Each number is 500 + 25 x the weight over the matrix's rms, rounded and kept within 0 to 999. Layers, rows and columns count from 0. Numbers have three digits each.

# q: layer 5 attention query, 384x192, rms 0.205, rows 205-223,237-255,269-301,320-332,352-364, columns 144-191
# k: layer 5 attention key, 128x192, rms 0.191, rows 77-108, columns 144-191
# v: layer 5 attention value, 128x192, rms 0.239, rows 64-95, columns 144-191
# o: layer 5 attention output (transposed), 384x192, rms 0.232, rows 192-287, columns 144-191
q205:482471501549510520536498503508510482520500556517491476505512570479500455473542480503510541495514528521510501531500514494480525510485480486502449
q237:482479523534485529546475447522531505510489474493510514549521515486512489442504453526465507507477519514492452540502492494480489481495519530576515
q269:540470500492480524494510495446504491522505489487473474470496512468526520461482471478532539514473506490505532553497538484506492484490489515492448
k77:499445476532513495556471480490508524446511525470507504493517519491497431491525533478486520511484487508454488484530474470505465491526538482527514
q206:514522463493495497482504504493474503520502526540498494510477493536506516492550472489527472461488528489493497516535510494499518509459520496502501
q238:494485494529487508513521504516524540497556511495472491467509482502452513501502447484512503515500503504480464532536476477489505533501468502467521
q270:508500475482514483497494513506491543494472536517543448489529526514500465524533497516505544537467500503444494500467487451511467501502458516530512
k78:508520489537493529509528514537492523494507551475534503473476538506469524493449526468511447509508538514488480445488460479523509498513517476526522
q207:485487433518535540488498518467504492452503546534480531528483450473502540479543516512510439465515534502571537496481483498528547506477466515516502
q239:487538476460524523511491524495486470494487517500467515517501482475537490479542516474469447475513491462491508483511524493500512506447474523489442
q271:476494543555464495549465525497527494448474509495488499471543542483598529513487473459488493498474492525502518509545521509522512498463513498467496
k79:517470513500563474455476561521433491483510517491551477507533473498513471518538536542515533531546537511505447442470577546489501474527498434461497
q208:502500543509498493515481513492514513497526523490474490492525522478453490562533478510487495497517494473519505437470492498509483496509504495502502
q240:504499524516474501508514530520489500487494512491498504479523497476500496499495521502528528538438504513522485483482526482497472503512484509462459
q272:497510484512493512523491500523504483504498500491509507484515496500498549480508453505469531490485520494545468485509501523479490521497527511493511
k80:487475494509488515445510500499483483511500483508517460490528477519483514499498485484499494504515492506466517484487518507464527499487493498514546
q209:467538481521469525500531522502513517474481481505493459485488510456519503484512541514507506518485503457503513509510496476523518469536514472480508
q241:529452500551470477506514506542505501537487481489495514505502473509487524496521508469485483493466456547496455535489507486479513469492476474502543
q273:492486514495517552495498512467480463513489507488476520505499497537485494482514483495503482527498469511521507504486496487509501505508490495470502
k81:524508485500499487508499501479521506528481501478524489477481517477484495509493491501499516546500520517484502487487482503500464497534485491517498
q210:514472496490569482469474520475472511490509536503485513468475492528502510539551493528507520537511486484498524521494537489494543535501552547501498
q242:531501509562473556503526490505536472528522521508495445484499495483503526492494497496499450511488509480503494485470486500525503443474481485492449
q274:481446487521525528524481495515521467499518511504534533497504483505520528462506508499464551500509512470506482500464503508469522499507480493506497
k82:506480454469500520512505561502486515473520514542488489497482535475504497479504483502477502476491529501492510497564475486539487480512490500465492
q211:498531487466500494472547542502501512499460491500462459437494528520448492489457516480500463497505455467491509493537492482536492509477557470521501
q243:492516539485504499540475492515499499546484501498480511548520519498495510445505521517498546505477492485463537481518510514481463477509525459486478
q275:477509499514506508527504486514529509506495501491507519535479491519511513484470496525475472506506519512540542529498494483461504510484483500503509
k83:518482513484496483494509520507508481493512457501529480471468514550498477520489501516534533527494486511539482518492489499517525475528478487506491
q212:554505517529509504498473478471513517458539475502511547464526527493514480524520523460478505548500490540497526519433529495515498523532493501510532
q244:514480508487512481502500491475538526500471504484509528481518472481491473497518480507503480500480534511509500475516495473459475561454488536440505
q276:477491507549523500486504490486463470545511499474442489534507478512461512526496547509502453501524534507486470451494488477496540519486458530517483
k84:504551473511531473495504479505493494531495502506516527505517476525533498513513473503471496497511491498531489517498487510525521520477515499578465
q213:486495487495498514525464486538512531507517479470453477493507503559490488494482521524479554510488499493552514442458503523462514503528454482505530
q245:477475466503505502506545517465539535447513484525502455476491471497479514499470485499536514510494495519533506503502479495472544509511514528491560
q277:493478445488501524484492547510487479472543521507513511489517430461459507469534500476507504532486457443496528493478497525520478526526527506502509
k85:485499498505510488481482468555545529507538519466483502499502470494452510481500538495503463496508466535489518489479486489521456503414530514499479
q214:502477533495495476478529469509515477508496484470498503507496468530498511480538512548504522485533475489480540497491464536463522500508496470512477
q246:535528503536490538485501478500485483471501517458489513513503541430536576491509451483490487505484492478451532503507512490541517500506507476472503
q278:522482532513536519502488522532478478487536564517500462512553512458460495500502486517456473488474509481416522467467510513472551508485488504529503
k86:516494492549465456536454555480515436530528544455490541489505545480482519480469481550530525469485511491488508502480539484463501527523500539525452
q215:504519522495511474518529498504471509514508528511460517511476512474475494452529519476476520488486505500498478484505502502503476514484490506531504
q247:498520554465499481499517491514506479502505542483510491467510443503535497489513501515523518493501538513522536508488480542480486509503490513485495
q279:550481509482574538464510491533491519457522530518539484516506450494502538542520482516520494526490485519513535526494497477476526527486473485475511
k87:461442514476497487443503500478563507493502468461479410492494484522487542521524518544480537520492476519492558497483544512516529522504508503465467
q216:514538492478520490473524460532519503536476452504509495439473493580468506475540477498543462581493471523506512525505489519463483536486512511444524
q248:521566511461496547454491505489476526547542489520472459499520472585488487571514538536513502550522428504465538512502500511470504493466497482477499
q280:502556486485507526519511483515524516554475488523534516505561509534430466536576495466463521456549480536475503502504514535504515478496515527549480
k88:495506526474564473525513561507479425571447472554492472499529514529439481569514494486492540471472497460489477509490553541503505488495519531497495
q217:537513470523494535504485510508472489527529508539477535512513554487508453460490498487478487493501515512522463492491494479517465489474503478478522
q249:493506578542532533542506501499454518516535486538471502521541470522511513513519495500472510474518529538515500494494497502487534475523483433498544
q281:493493538504497580532485511518467503495624517441565498514535486444468502499526504532540486446458516537534533491493490473474489542568476458486482
k89:535501566523485453520519516524519506498577540544511474490559466539486489486534527513502478500532493540524466450426460493483492473460490483483490
q218:510508453479543516520495492551491512487545506524500489508459508498500451475471548532465525523530488489531503466530520504522497487511478470524485
q250:444498508495527510549481493531486510500469449528507516492474500458484521547504474544501465520509563525516523510524485516492538516531489482463517
q282:537491523527487549488468482507540560516539488519521466492521535428483502521474493480505484505521445536507509506524505502517490445523472506426516
k90:497464497517525513479500455466487498525454506513537448483524513493480538545465556439501468504519530497434473476519483519508476490478544537516527
q219:489540516513479514515486499512507489481521499470520481538500473487551521533536469525493489487537529504496513507533479475472541519491495543493495
q251:564481483527460482534504501510456461469489566517490531478515502463572515482496477445501464528483457546481442537490497501491484503515498523482523
q283:534503520505508480455511506578489496438581508552531481501497476539527514486537474490465473503453514509514560537473468501497529500488497506488491
k91:557580456521476525481498488520506489456570505527542486525496506527517518470459508488489478525506459521550504531489484505487518543520509535445482
q220:507478490524496482513551542528508508493458512499458505499526489499514507544533489494534504536552520516513448533520515534496515511476539513493506
q252:456477561575519496515537529518487591493514454564500514509514565488504540619434509522478506490514515478465492478500521429495509489537530492515481
q284:494519484481467501489518474490527493563469471532473522495509469505493500524521481491493510505561527469521533475528455468500489491489481518488480
k92:525480496467514504543539507511491460488463485534482528500513498457490488511493501462538504486499512503479500457498520480473533490510507503507497
q221:501509529512503487493486512494540511507542486491485504467511504488446540481499489535498468486457513469520510462508517491550520516472496506493540
q253:529519514484506460500526520467488500504529452513479483477498485508548485478489466445455521500519478453516496472510528493494494487489500516528473
q285:526500509555476476543501490547483488495506389547510487452510500507515502497482501435470532466540490497504460479529483513500534469477481499509497
k93:464473514523514517482508482529491512475495467503527414481517493550553460557461493491473515532499454500515499491570537515530492496460451463543558
q222:459512513550503485464480505493467467481522445510547505523522514514474519532507497504474522477475487500472499554499513522513501506487495475508478
q254:488417512482487515492524469531520524511469421475540523448540479504536488507498500491478484485504490481514506464536500492500492506517505452522511
q286:531577555487508494464488506536464477509535453515504447529519469535496501502488509499506516535493476531499535453479521501485484486473474495560488
k94:469496497490543493525514515513486504478458423498485492455504488449522522499483505455498524510557497540518478428519480507513449498524466496486502
q223:507472488482537511527485507487471504524495479515527469497493477519481476483508546506516500498533489506537499500462519525510511502463491491516453
q255:526534496516517541541501433521457477534513463507565511495512516542527510503492486520498514523492510486483494446493518495474532510456474508527485
q287:523538545571499493539481468546456492527519518512491471498548511559539493508504476508465471541458487511484493526513474488464519523501493505523511
k95:530516508551465531529480523518501448496488502486485492466519533491480505507527457490488531530502520493498480455443536526448552522496432478519589
v64:509477514501517522546490491482464492528502526498493477479510502482491476475484487553485524541493499484491487512504523486478503490540497503482508
o192:522481501504500516570522508517508482488480479567513543470482511499506495503534529524499478491453492516491454496486486488527512506482501470488531
o224:482487487479541449441490486475490506500473498475492483512511492493549462475469489452498526517481499544482507530512513509523529520515503536486456
o256:487468479504510459457536517526502495496502484471494500522477496508495523512470480430514501499529467455495478453516525498502502482521517500555494
v65:538494513513491505487496488523499507515508511511495494508519527483468536492534518494523529485499536511488514467485493513477484527519508498518500
o193:489517524476507516509491498478496485498483508493465512472490504472501493487495521503517509464497513530537517485501502520499492471510465505469477
o225:462470466452464473532516502532505466461444458512499529492497498495461532492526465492495518492491499488476478509503483508458489494504506523547479
o257:489486540480514507473513519503495521487479514469496439540491479484510483504510481499495522507492476525541462521490487507513484502529485499491461
v66:524473524472479517501501517503497505491476507502536518518522511510521481495511487510509492519533490543482500475496487507483520502538505488504459
o194:494514521459523562506497496501517460525529538487488502521493497488491480491511518530467536489470514448461473520511511489521532506530505485549484
o226:506517498534491463487520480471549511491486468532560486536483527518499512493490487490501524478553518459542496550484512504505469507532514513527495
o258:512495494524510474527527470488490543535482480485493483486496514481473452500521496504504495471455489549490511487477555532499485492477465501467495
v67:485491477513499481500484511516526526504466490492505496505493535514504525487517496509542492518521517480478556470475496514493502471475523505511469
o195:529472521502541507482455518463523478518513455512506529504552508500490483497476512483495465523519475481471450515494537534516477504501471522573506
o227:523512514449465556486478507499461507472437486530503480488520499443477513502494470507501485501473479486536523480471468463495485483462519481511471
o259:509519481525498508517500495512499480474539528500507512481486476515500548501484493443465468480511476517472497476466479472524488489520499489481514
v68:484476501495518490485495488505485516513490491513478501498486544520510520528505496500481512514505545491539484519508482499466495511490518446537518
o196:521528504459501519507509520523482489502521565498478515493523500465489483490503482514543515491513485537535553447498467503523492492547516509490476
o228:493533468548545507524505474489487467468554510574540503517471507483512483493530480467501463506529507511481521492513497507507514492478484543530527
o260:480515491533482489508489517518469550465500503495530485465501492550501483485479553487489492484490506452501521520473517520492462516508471533483502
v69:515520480505507527522519532465470506515553491485491508500481489508498505483513466503515501522510514498534494491500518494480480501525521507473566
o197:491511523466503522543529511501490508483499479537476497493513485485501488526496547487512540495503551535499526498493528494507516524472485519506496
o229:523511485487516511503477501518504505517525522542503463503494502498485478491469503500506474497493455500516528480505464524533503450519488496515486
o261:450504511520472505480507499475498496528475486516486529489522487496509548474539486549498494485546498476486501531537532486479490481513526479486468
v70:473500520531466542511524498474504526496515496512540549498489479486502448502473510504541496481481503515528534500498500491497472506538534464513477
o198:526463503492526533517466524508485513464484505513468501504515475526521483508477540484524550560527534567546497499546492494471494481526496469461520
o230:497544503501519466485544479441485493489486496503505526489490486473517519484482499498543508504463457469536529499483474482501549484523538512545529
o262:541505493530507511500507498533483478513488467506495486509531530525456512540537468481408465491493515491482495520467499517546495553507483502479483
v71:500493503489492489523485499491504531479491488496488516523472500492510437497498472475497489512487497524502517500505529496489491476472492477515494
o199:488501483500466485504480500550499472514510465483525494499474473526506517523485454522482459489481507510508503441541481479520515512469475496545515
o231:536542505544489496488518480506493527466516491495534494540536531490474515554499479516519480539490507484497495526511536478496522504515485500487514
o263:502474538483525559486504478463491462501506499486477490498546499511488531508541511492476508484535490477498510496458532494485501520517497519472525
v72:490484534476506519497536517456556508490517489465476475496485449524499506479502524492482533511518508492521536495486492500509477499486515471476457
o200:535493512490528530477500502502488516535461526481497502494563547524452510470490515562512515528490519541489492499482499489468452488514524482498478
o232:505496474496468458488470498463498488484517475501524500538456500502514504495558489506488479510526491478513561496481529546524481510484507492465474
o264:501501489482481501520494485509500491479469502465506515452515537472494439529443463477504477460469463517522462543547495504506519515514485478521536
v73:511463530508516486479491509518479514483471490521542481490540507514515487499521502510524500498491496499501486523481479534441481514486501467521489
o201:504503524516449483516526507498524566512481479508493479514509512536477479533482499510497509499509496503518524480515490473512496510506503553456570
o233:505562522478537482499492479518566522489518495504483509532513530493499534491522518536515513529517509463560506500518502519490537477496529493511451
o265:516532475490499490540508506501480461536487519486497522518482489484510488488505514468550556507465487513463492516486512486504489478514511519532498
v74:529464505504479519454487501512493502480470520516539535471511531474491509497523508512523486486487527557512529513464500464495573498533504548532489
o202:518513478492503528476508534506509479515511469508482481491470505487489536488509476498544516494484496484512521507469479516500491463502504529523475
o234:478505509502497477514517500502541535492532512515492544498522510505473489468423558477491484486514505515504516496483500501482494486551542489548523
o266:444503465513528446524484504503507462517479528471468477518497494534544486494459502448478499519513498461502464480549527525498473513473546492516504
v75:468509520508504503510494489498505530501496519494515516527493510512488543519517504495509475487480488503469499481494499521497506510490509491474532
o203:507472517460482454469517468492533433525456478544466534486477508524472470507541500505477463527500515535515502490537508464493498495484491502485510
o235:500539485523455516510549499455485492502493505502537542552509471505499490469522463463512508498507469513489517465526493509513484535466525489508499
o267:507536517523562523500480544545530504483563522499485443519540492474523511497494485497515507507478534525470520520490486519495515471475484522512487
v76:525471484486485497517512490491470491484484507524495515516470510515503484515509471492517508508500526490502525489508494522459481497484469479508537
o204:510546483486517518492502490490509490468508444464510487508470489507500505504502497489455510462498504488509479489477509544499531511518473518524502
o236:492496489514475511531458532510465508494508479513484522508477483499493534507497456474492521533483488473469495507532481551487517493505468503484513
o268:468462530506535491488518476506524512540497503467535508496549477525529487495488504520533488513523502528555501492469516451544486506502508476499487
v77:512500490520513501501500472522451523520481534504493479505525487483486494536469502472502435520508519488495495503498474525499467474490477498500526
o205:475515498496520492476523516519513523525462418464508523516490533490477513477493465471470526484491491455508476537543505478466486518526533490500503
o237:516489483472521513487505548460486508497453443528473499459508507495492490483516481495519492480501501493500520489498517494542489523474522501468538
o269:502529500501481498530543492472494436501517525464480550493509478549556479515507474500507535486472543484478505483502521527521542506471478567543442
v78:480488528461514519495480519480486493499513510481487492467509486525494516472493468502500494502525512554526507512490513512519503508516478487498490
o206:566495505476497450541483486514461508518453496471500588488454488476476490550498516480483454492510465459490447495516509480524462490539538486525498
o238:500498506535513507504539524502484542465522473480501504439445515490498524536505499500504480483452519414483480520482490496468479517507472495545511
o270:493507488500493498488506476482529490520502508539486491515540508453457504496514435523493510522452500492552483484495483480538510510485503522487488
v79:499507517527500499509486479516500489503511466517501509512506496496526463500496501506452477514453505520469486526480524512500528528540490514517551
o207:489476508589530470524488520446481533501508463492529491470508487513500482488498513468471480485479508459470472529486512477519522459467497497455538
o239:522506468504483508514520486482534495501468486501534501496510503510486496506484495483479484500541523506505509500519512543497521514534501505532495
o271:515487520442490492493493510504504523452522549498499524490536489448491532516483505474520517535549527489542543494510513498503470502516501516488446
v80:510505520462515457519489478528458464476485533486510487483469501505506464513509500521497524486503509500469473513524535459474506504520495500504521
o208:524490534482527541496452535447468480494494488534530466496481468530478509507491514464488496489500487494464505489493501497481535505515505494518514
o240:488517515501475474457512486508476495517510490456432479530488509511522489494465505513519518506513466548482502500513488475490471492498508516484496
o272:479501467537518526444516492494481498513519508487531533442515499480498517453517507537465510541488509498515490485457520537558472502509477498531481
v81:486469477489523517497503498499482504500495509493498481498526511494502537504515498532507537498493491475489481492492520481495488497511524512483484
o209:539500497462485496491450475528559499504452505490543489492554491548527526512509481501468511490496495496546444521507540549515503493507520526527532
o241:494492515489517496503528501505502521518504519508478472493467486524518524494481464502494484495551463492483512475489485508532496539489521523474507
o273:489538473516461523508530501465476469486503483493453504499433487487485478464520512494497528517529513512470526502524490488474501458517495472484514
v82:506515496483505474543504511457487483503487517512493514494511479508498501463511454522488518482524501487478498504518495509536517496528517488496495
o210:534522468506527560505484492542523518484507492514510477535541459487503575490436477494467491500516449458467492524522463500500525511481464514540482
o242:457505510492519489508534486489495467523445509501474528510509508466520439510521518509504512482481542544522499478472492535510504506504513523517498
o274:481470487569509500475454502467507523522557522502509482484445512504489504509517530460490517498527488484492491505526502486499462499514480512480472
v83:477516475479491466506499506531524540487500487552495458493474499474506495484484503493494512505492491497511497473513495530486530461494506490489480
o211:465489508482492484504484478489515564516433434493458503514540520532497475504504464429465467475527478487487489504507503514481504483476522490479564
o243:491515486480537472490521508455487511478502499497494446563449435482476488519481531479500538486509465477482575523483484503437508498545494457515500
o275:485476492496488505492491527496509470515518555470491537515477491533557505482477484468497473513512529480524468523481505490514482502499515492520481
v84:490485502493504488484474523494505485528483515516513508486498501510517514535513507501481454464524470498543500501536488511518525523464520495457510
o212:468547455530503494515490439527484488525501489500527501492536503451549522547532437532474504470531533523485509471480541488479505489520498546526505
o244:518505527479514523527496525508496525507511521520526539490524477480482491479513532489508482510490456501554534480485491433520529494513509516556477
o276:521503539496459519506536497508528510468506525456485466474469506537463487496438480523506543530447498551507482540508483528507515528494496462501497
v85:525494477456537505499495518498474480525464504491500476495515525503498516501520525542493506512494519513491521498433497500472502499536534506502502
o213:501495521509459466529505569537468493503518561541512543483505446480490555500511470520497511480515507491496505500522470490527503481493514513490502
o245:520518462440473508481445505515512474503494479545491519529517495457493507495507534535472511545492516533504541491496502528498480495501479459481467
o277:503489447544526514477488470529500538521513495480507481504454518516511492517491481484471491492487488532532479509539502519472511500483477503507473
v86:484512461501480515473477462508521508514487515459512524462484528544468459495507471503536531513520516505513474553506481499520468477482488524518519
o214:452417511486499494459508521449521557501490498478489539525552514505484476506483482521500531495534520491492500539521492529474487492524489467510496
o246:482532507531473497518487455522474515518524494533540527508530512491503507516490506479503487494489478536470452499495512499512519509498468497477486
o278:506522493477506507488496487511485480513528491496473478538476434463526530521549537525494484510504501491550501476505519459509495517487514482481486
v87:497513493503482464491492508525522483522512472505461482509488504561486500515488495487516496513505469461484495531496494497481532522494480487501543
o215:510525462551496511488485512491499460504539547513538480502516530459544463517466488542497495557526548468457523481542473447518496460487469522439519
o247:489487493511523465515499499499482533463496513496492526508481499501513498482514484529486503460529553487491469484477512496516488503477506527477489
o279:509505540455502526502513506478484446495497495534540526501520473469500492464486493486534447481452486525510459514519462518527519507527496495514488
v88:502475524504522492474489534499548475497493525536497511478509510477502500479509504483482498499487482495504495513478516525508498476521509509475501
o216:500550520542498503553481517505472524491521502480493527490514510514514507484488494497512481490452488529505507464513526495521499519489475464501472
o248:496516490521490453484497468513495516514535542502502466559473466529526478495461528544453521478507502500503539512522506500472492505505499477535478
o280:495502496468463503472513490516467520506520486505513472502508506483468480498520507499482549494503534525477482508525470487506501460516489512495474
v89:504549551481475477480490520479481514520490479489492518496538451524492496519510464526487490497500476508501499499480534490480492490516507509481501
o217:479480527461536473525523468469497509498491520530496533498496489447476480504554500500506520460490528466513495512479517519506475469498489508489464
o249:501488507471547518517516466476509508473500513482475450474507508508522501530446483517506510500472522501472509510536472479492490506470493497518454
o281:506475473545504536485517449467525520475515493475490467487471525468521480484495526469527533534507491526501522443494466537497525468517525510500540
v90:505512485469516477510500521514514500489488506478435503486512501476466472507495484486472518490493501534481504535532523504469488499488509522504508
o218:481487526488505474474477464481518467518500510459525545492475501518457540470520479549496535495457507495488517496501516471530463492501513535525466
o250:499487503490531481447439480514477534511506540512512506525498475462563515494494502498475562467480513506478481492500527550500519482490501536487480
o282:528501530561483522542474514492505514478512497475526484481475530494444493506511512489517462500517478477486490496483501505473517504511466473484493
v91:540473491504487502494473513490486476491523503456485512488510507524547514518560489505523503528573489501495511504497527487507517498522469478482510
o219:508521463466515489545476449498532503498495484483502481512496495497517526541512496486489536526454484499488509534535493490484498506512487495485473
o251:495500513502509534479509499534530556505539472510496465450502525540478464477476507506497492513527501514531518455485485492485494491505496469508536
o283:474508487517468499471512531446504474505507502560496494460490487446490530468473475512487459451448538458436474528533505496519513497490511506501468
v92:497481517500473510505504497507481485495515534467508512499497530493444502495502484495487500496538475502488525505504503452455468493493481501535493
o220:476525481477478502484492463530502502523468491524473504521509502509441499464481514493496444486510509528508514472532497493530523516474492475507509
o252:523512508481511473519502482486503533508511545500517538538478525499479482507472487492518530485488499521476481475500532521482463470514489555501467
o284:505508466487523471479511503508512519483487505503468485498496471499543494491482534500481528521512496469527514524500476530528537524480512495489485
v93:510518507503514529498510534474528487475488475518523466487545521515518491492475508520518535492499517500493517476495480502440514479512436508487486
o221:472504496520508470500499492485504507465488463492511508444465487488478508522528511466510471513502502466492494526513481492522497488491527470470522
o253:477475480498501483497474516495496547465526522509476525539483530464474508470507480450526492532514521449533509518514508479481514493507536531536506
o285:531468511542501510460513495516466504544542523464502527522490493500507462470545519513477467510473501495464457472497517502499530537490507483486508
v94:486524488500486480484476453502522495472488476494514486470470508492483535490484491494512501510505513534488534431515500475506463506493478484453502
o222:516521496488515496545510535483549526491500475442472491533492487522513453473513511481497496507512520522543537490519516509491509475507518578529508
o254:520514485490427506500490513544518490501489517500519488457527517456462520519476474519508479508487518522487490513489469510509510505458513488490525
o286:519475521536516525485504475442454480534468492492501509514524490497552523525510528511517503477473485475483450536479518460523545476524497490527493
v95:506497488508492528513479513519494492523541506484514475491522517483464489501507528508507526496477497531517502477509493481503473520528531522528452
o223:466495525485537514488502460515469527519479471490516503535475502487467490487492467527493501464483520497497503474484544524536482511483494521511482
o255:526473507500450487503439540480537441494493488504497502495516471466515530503521528467507484530484474499458494517510523509515483482526492473510509
o287:507515482498517460475571516464529477414459552525502508490480544515540462468524527485506557481521517500504490505491483482466523463514511488472506
q288:479516508490502487544551498532510549466526544494519474499515493507505501540529457480467476487504492492509496492559439488479501507494492473497505
q320:468520507515520492441469513480492515490482506483499506490492489492494497516500473457495517513479511488522519505529507495517489486491489486506502
q352:528547489509489505526489510462494513500498467506523553501509509478499524502523470503513501495478491493510505526509491472516491482529479511460481
k96:527518472492504491515500479514459478512512488496510504464471520493472473493521484471497520515478478491508489505506507522530469498503498532509484
q289:480502492484516484526450501444506490510482488475487523490524449494518496455523504489520505531520530483496515501461465503530507470516519527474479
q321:467539503473479502455468510506535450527520525501474446499530495525529515499515499505487520506492503513540506471468507551487521497480485488455496
q353:449462522478497494463507495529480472493523489497517484512541478514500462511509494478510481471537509485488482478498491471497536515537496494514521
k97:542491464482479498518527518467450494485496510512487518479510508500471492501516511483498498494485507481500505518480504526515514505478494488495474
q290:494500512524507487493521463491544492487480504484479484504454497516511530479484468503512496517502558478470473513496472539487519483498511533468509
q322:481512497480452496499547452485546491497487505499495469542499516540574511452506543567507500495473527492481495491496484509529495502519476504488488
q354:499485498499500517472531503534493514504451509516506495506531485536515506445507462532512454493494503527513462497491485467524536527486473467477484
k98:485513510529528477501508516463500525492502502515508513476512485515486483514506497475489480527485501530491473524487502484511500509524510498476493
q291:533496486502468485462502496509493460510513530511539521538481521497499512485475477519430513504485557493494480490505525475514496517433491539503522
q323:522443511505549486492455497485505526442485505510510549462454529535533512555540548510493513513449482460501505520525535524525507538484508517507499
q355:539475493476537504506520464475476516512516488514520509491509535508485487487489509498471521496486502506479464494505471501508479494482533512506505
k99:490494527493527495490486480509557517505492465479484469499510489522531541510491538502506487508472488491442473475486547461504514508535505478512508
q292:508481520477545577462492452471577516505478505489502470452511467537504503487515550502471526542509450482509540516425488547489543478542497528469527
q324:560434507543517522526469454492532454494578531503506488500516479531469545540577529467482498503516524501495532511483516554473558513468533549506501
q356:507456466515558483536518482521473502470525536494539519510515503464456556512498464494513488501498491480494480516457529530474540487467527505500511
k100:466515498493513473479515466566480495514507466507488561529487494483471527505478513554494502500557524445429534428530506477479501499468501505496505
q293:505489480535536526547516517489519482534553494497482508427505502517476498509484556550508494590541500485505524541502502449502485499540481516497463
q325:441506471507479498512533486469505462554479521529523481508504467499481465506468518477540474482518468543508472502479492510492495489520487506511481
q357:487498546490488488479497514451507494539497522536491523492494475501488472525502501513502530497494507521474546485515531480470499525496458510550516
k101:535514531475511533501495511481503527490495478475498516488514515480496514521509503465523489489436496496459507492460535519492473484523540448495514
q294:497495500490508495511458524510491464481486506474496508458486498514438486512514493461489507453464466530493502485499531492504501529500517503529520
q326:499517504495504499547478507502546447523470507506478546480545550521497484479504499545470500515561519459477536515525491511488539536477487487509515
q358:462533492465514497531514507466495469500491500497491521488539525560500543464475498512504497522544508408494534554478489437558528522536504487502524
k102:451467500475490481506483503548496456485532530478458505506499443505470546476516491514475469510530505473520538482556490471507426564419493523486441
q295:497490463502511552506526487483493500590493483527434515468518521524494436521477474539538572502563540556504524532486536518494525533538560497546455
q327:496481485454474535488487531457476494535489495483476518533514495537545492552491496597469491549506589494558461490480481446462453497528467449428514
q359:522498577482518500522502503431496465547409505499524508491496510552483436501493502556490519483521562516485520476481498488460477506483499510475465
k103:519526522473514467481530498563486497493521487456479471510514426501441519522471558484511490529525509523476487451543494547472521483524496523486493
q296:516502479523502539496502510495465514555514474557495507484547508502502491503490435476465495462475519525522502506457517487513498456469479441486520
q328:536506524541472558521512500543429493518551542499501475512458510459477515568500538549496539537492504603493509460439525525416447516471490488468506
q360:500501526505493524485505486517499494518542481520530500455488468478470509476480491520497500482476501499508504568503531447501538491501471545517458
k104:516539541504516457533470538476491497505539464495486455515495449512495516545523512544512527509446490501568491503485489493509493498544483462484559
q297:497557485453496501497506510520484498484516482486530529491474487453515458479434442483475490475486479511526499478485496518497519501508438527502504
q329:443481497485475515521433524532484492488492493586480464546528518501524481499480513491482512427457548485539491520463480495458464546425436426510558
q361:478517536498450511531513499508510511512535478516529513471514480508508511479493506510484480476490527563501451557431520498472468500495503496482553
k105:488486427557507510558515496485481491515488466547502496566520492534560517496533527493484582457543551511528495500530531476482515519453528483523488
q298:478503484477505509489483523478478496539463568473461515529433522517521514487490558499473486510461578487479471497473484522507466544454482477492541
q330:498537470501517470482553508431491456521501529498473515448465488557513492419464507451480469514462539462397484424497515502552499482538480503519441
q362:482482460463487469491522572484510488477483527485448530537469504476487549507536551509502512486517539543562528502486487500488494481450507457453506
k106:439428501524517442473569535477452506500507531563483525484468519479480547503540451444526504464513519514511490523574469516507517506493539483514515
q299:512479494480470519509492507492488513480486526560524508458498494484499504518479517481514481442492531513515501547459510473477500499554490490491555
q331:483489519486507519462451482485488487506560497487513464506521502478493528546511502503533520514521454523489522501515555455510513486555517511461497
q363:482458506474532505497482529505499502531494531506526571494519516482486447545477441488502483480538526466546496503457492513495500523566469528538475
k107:524461488516502501501500439474492484522521505475509477460514533476505515502501528532584442522550478509466466494454549473556496489456474503502494
q300:548476480487533480496493473515537497486449518471464509504490505531525489493519502466490519470533487475518467542506479493480497488491517513468530
q332:490485440500473413503536455503507518453475528444532514506503521511533495483469532510504540493563477501506502404526437484462531482501583490491478
q364:489522462515503496531472501478515498451486518486520484460506511457493527527496482503529520522511490492529529509520454535451518493490459458521525
k108:466571472481504511500484526477500488466511488492448500495511534445513488470508525479473484500548466484481513476499536500449545532500465562513488
q301:477475496462513516519511499517524512480490536478491477472487507462491515543500550507523492535544481538489503532536514460516481507499518518503454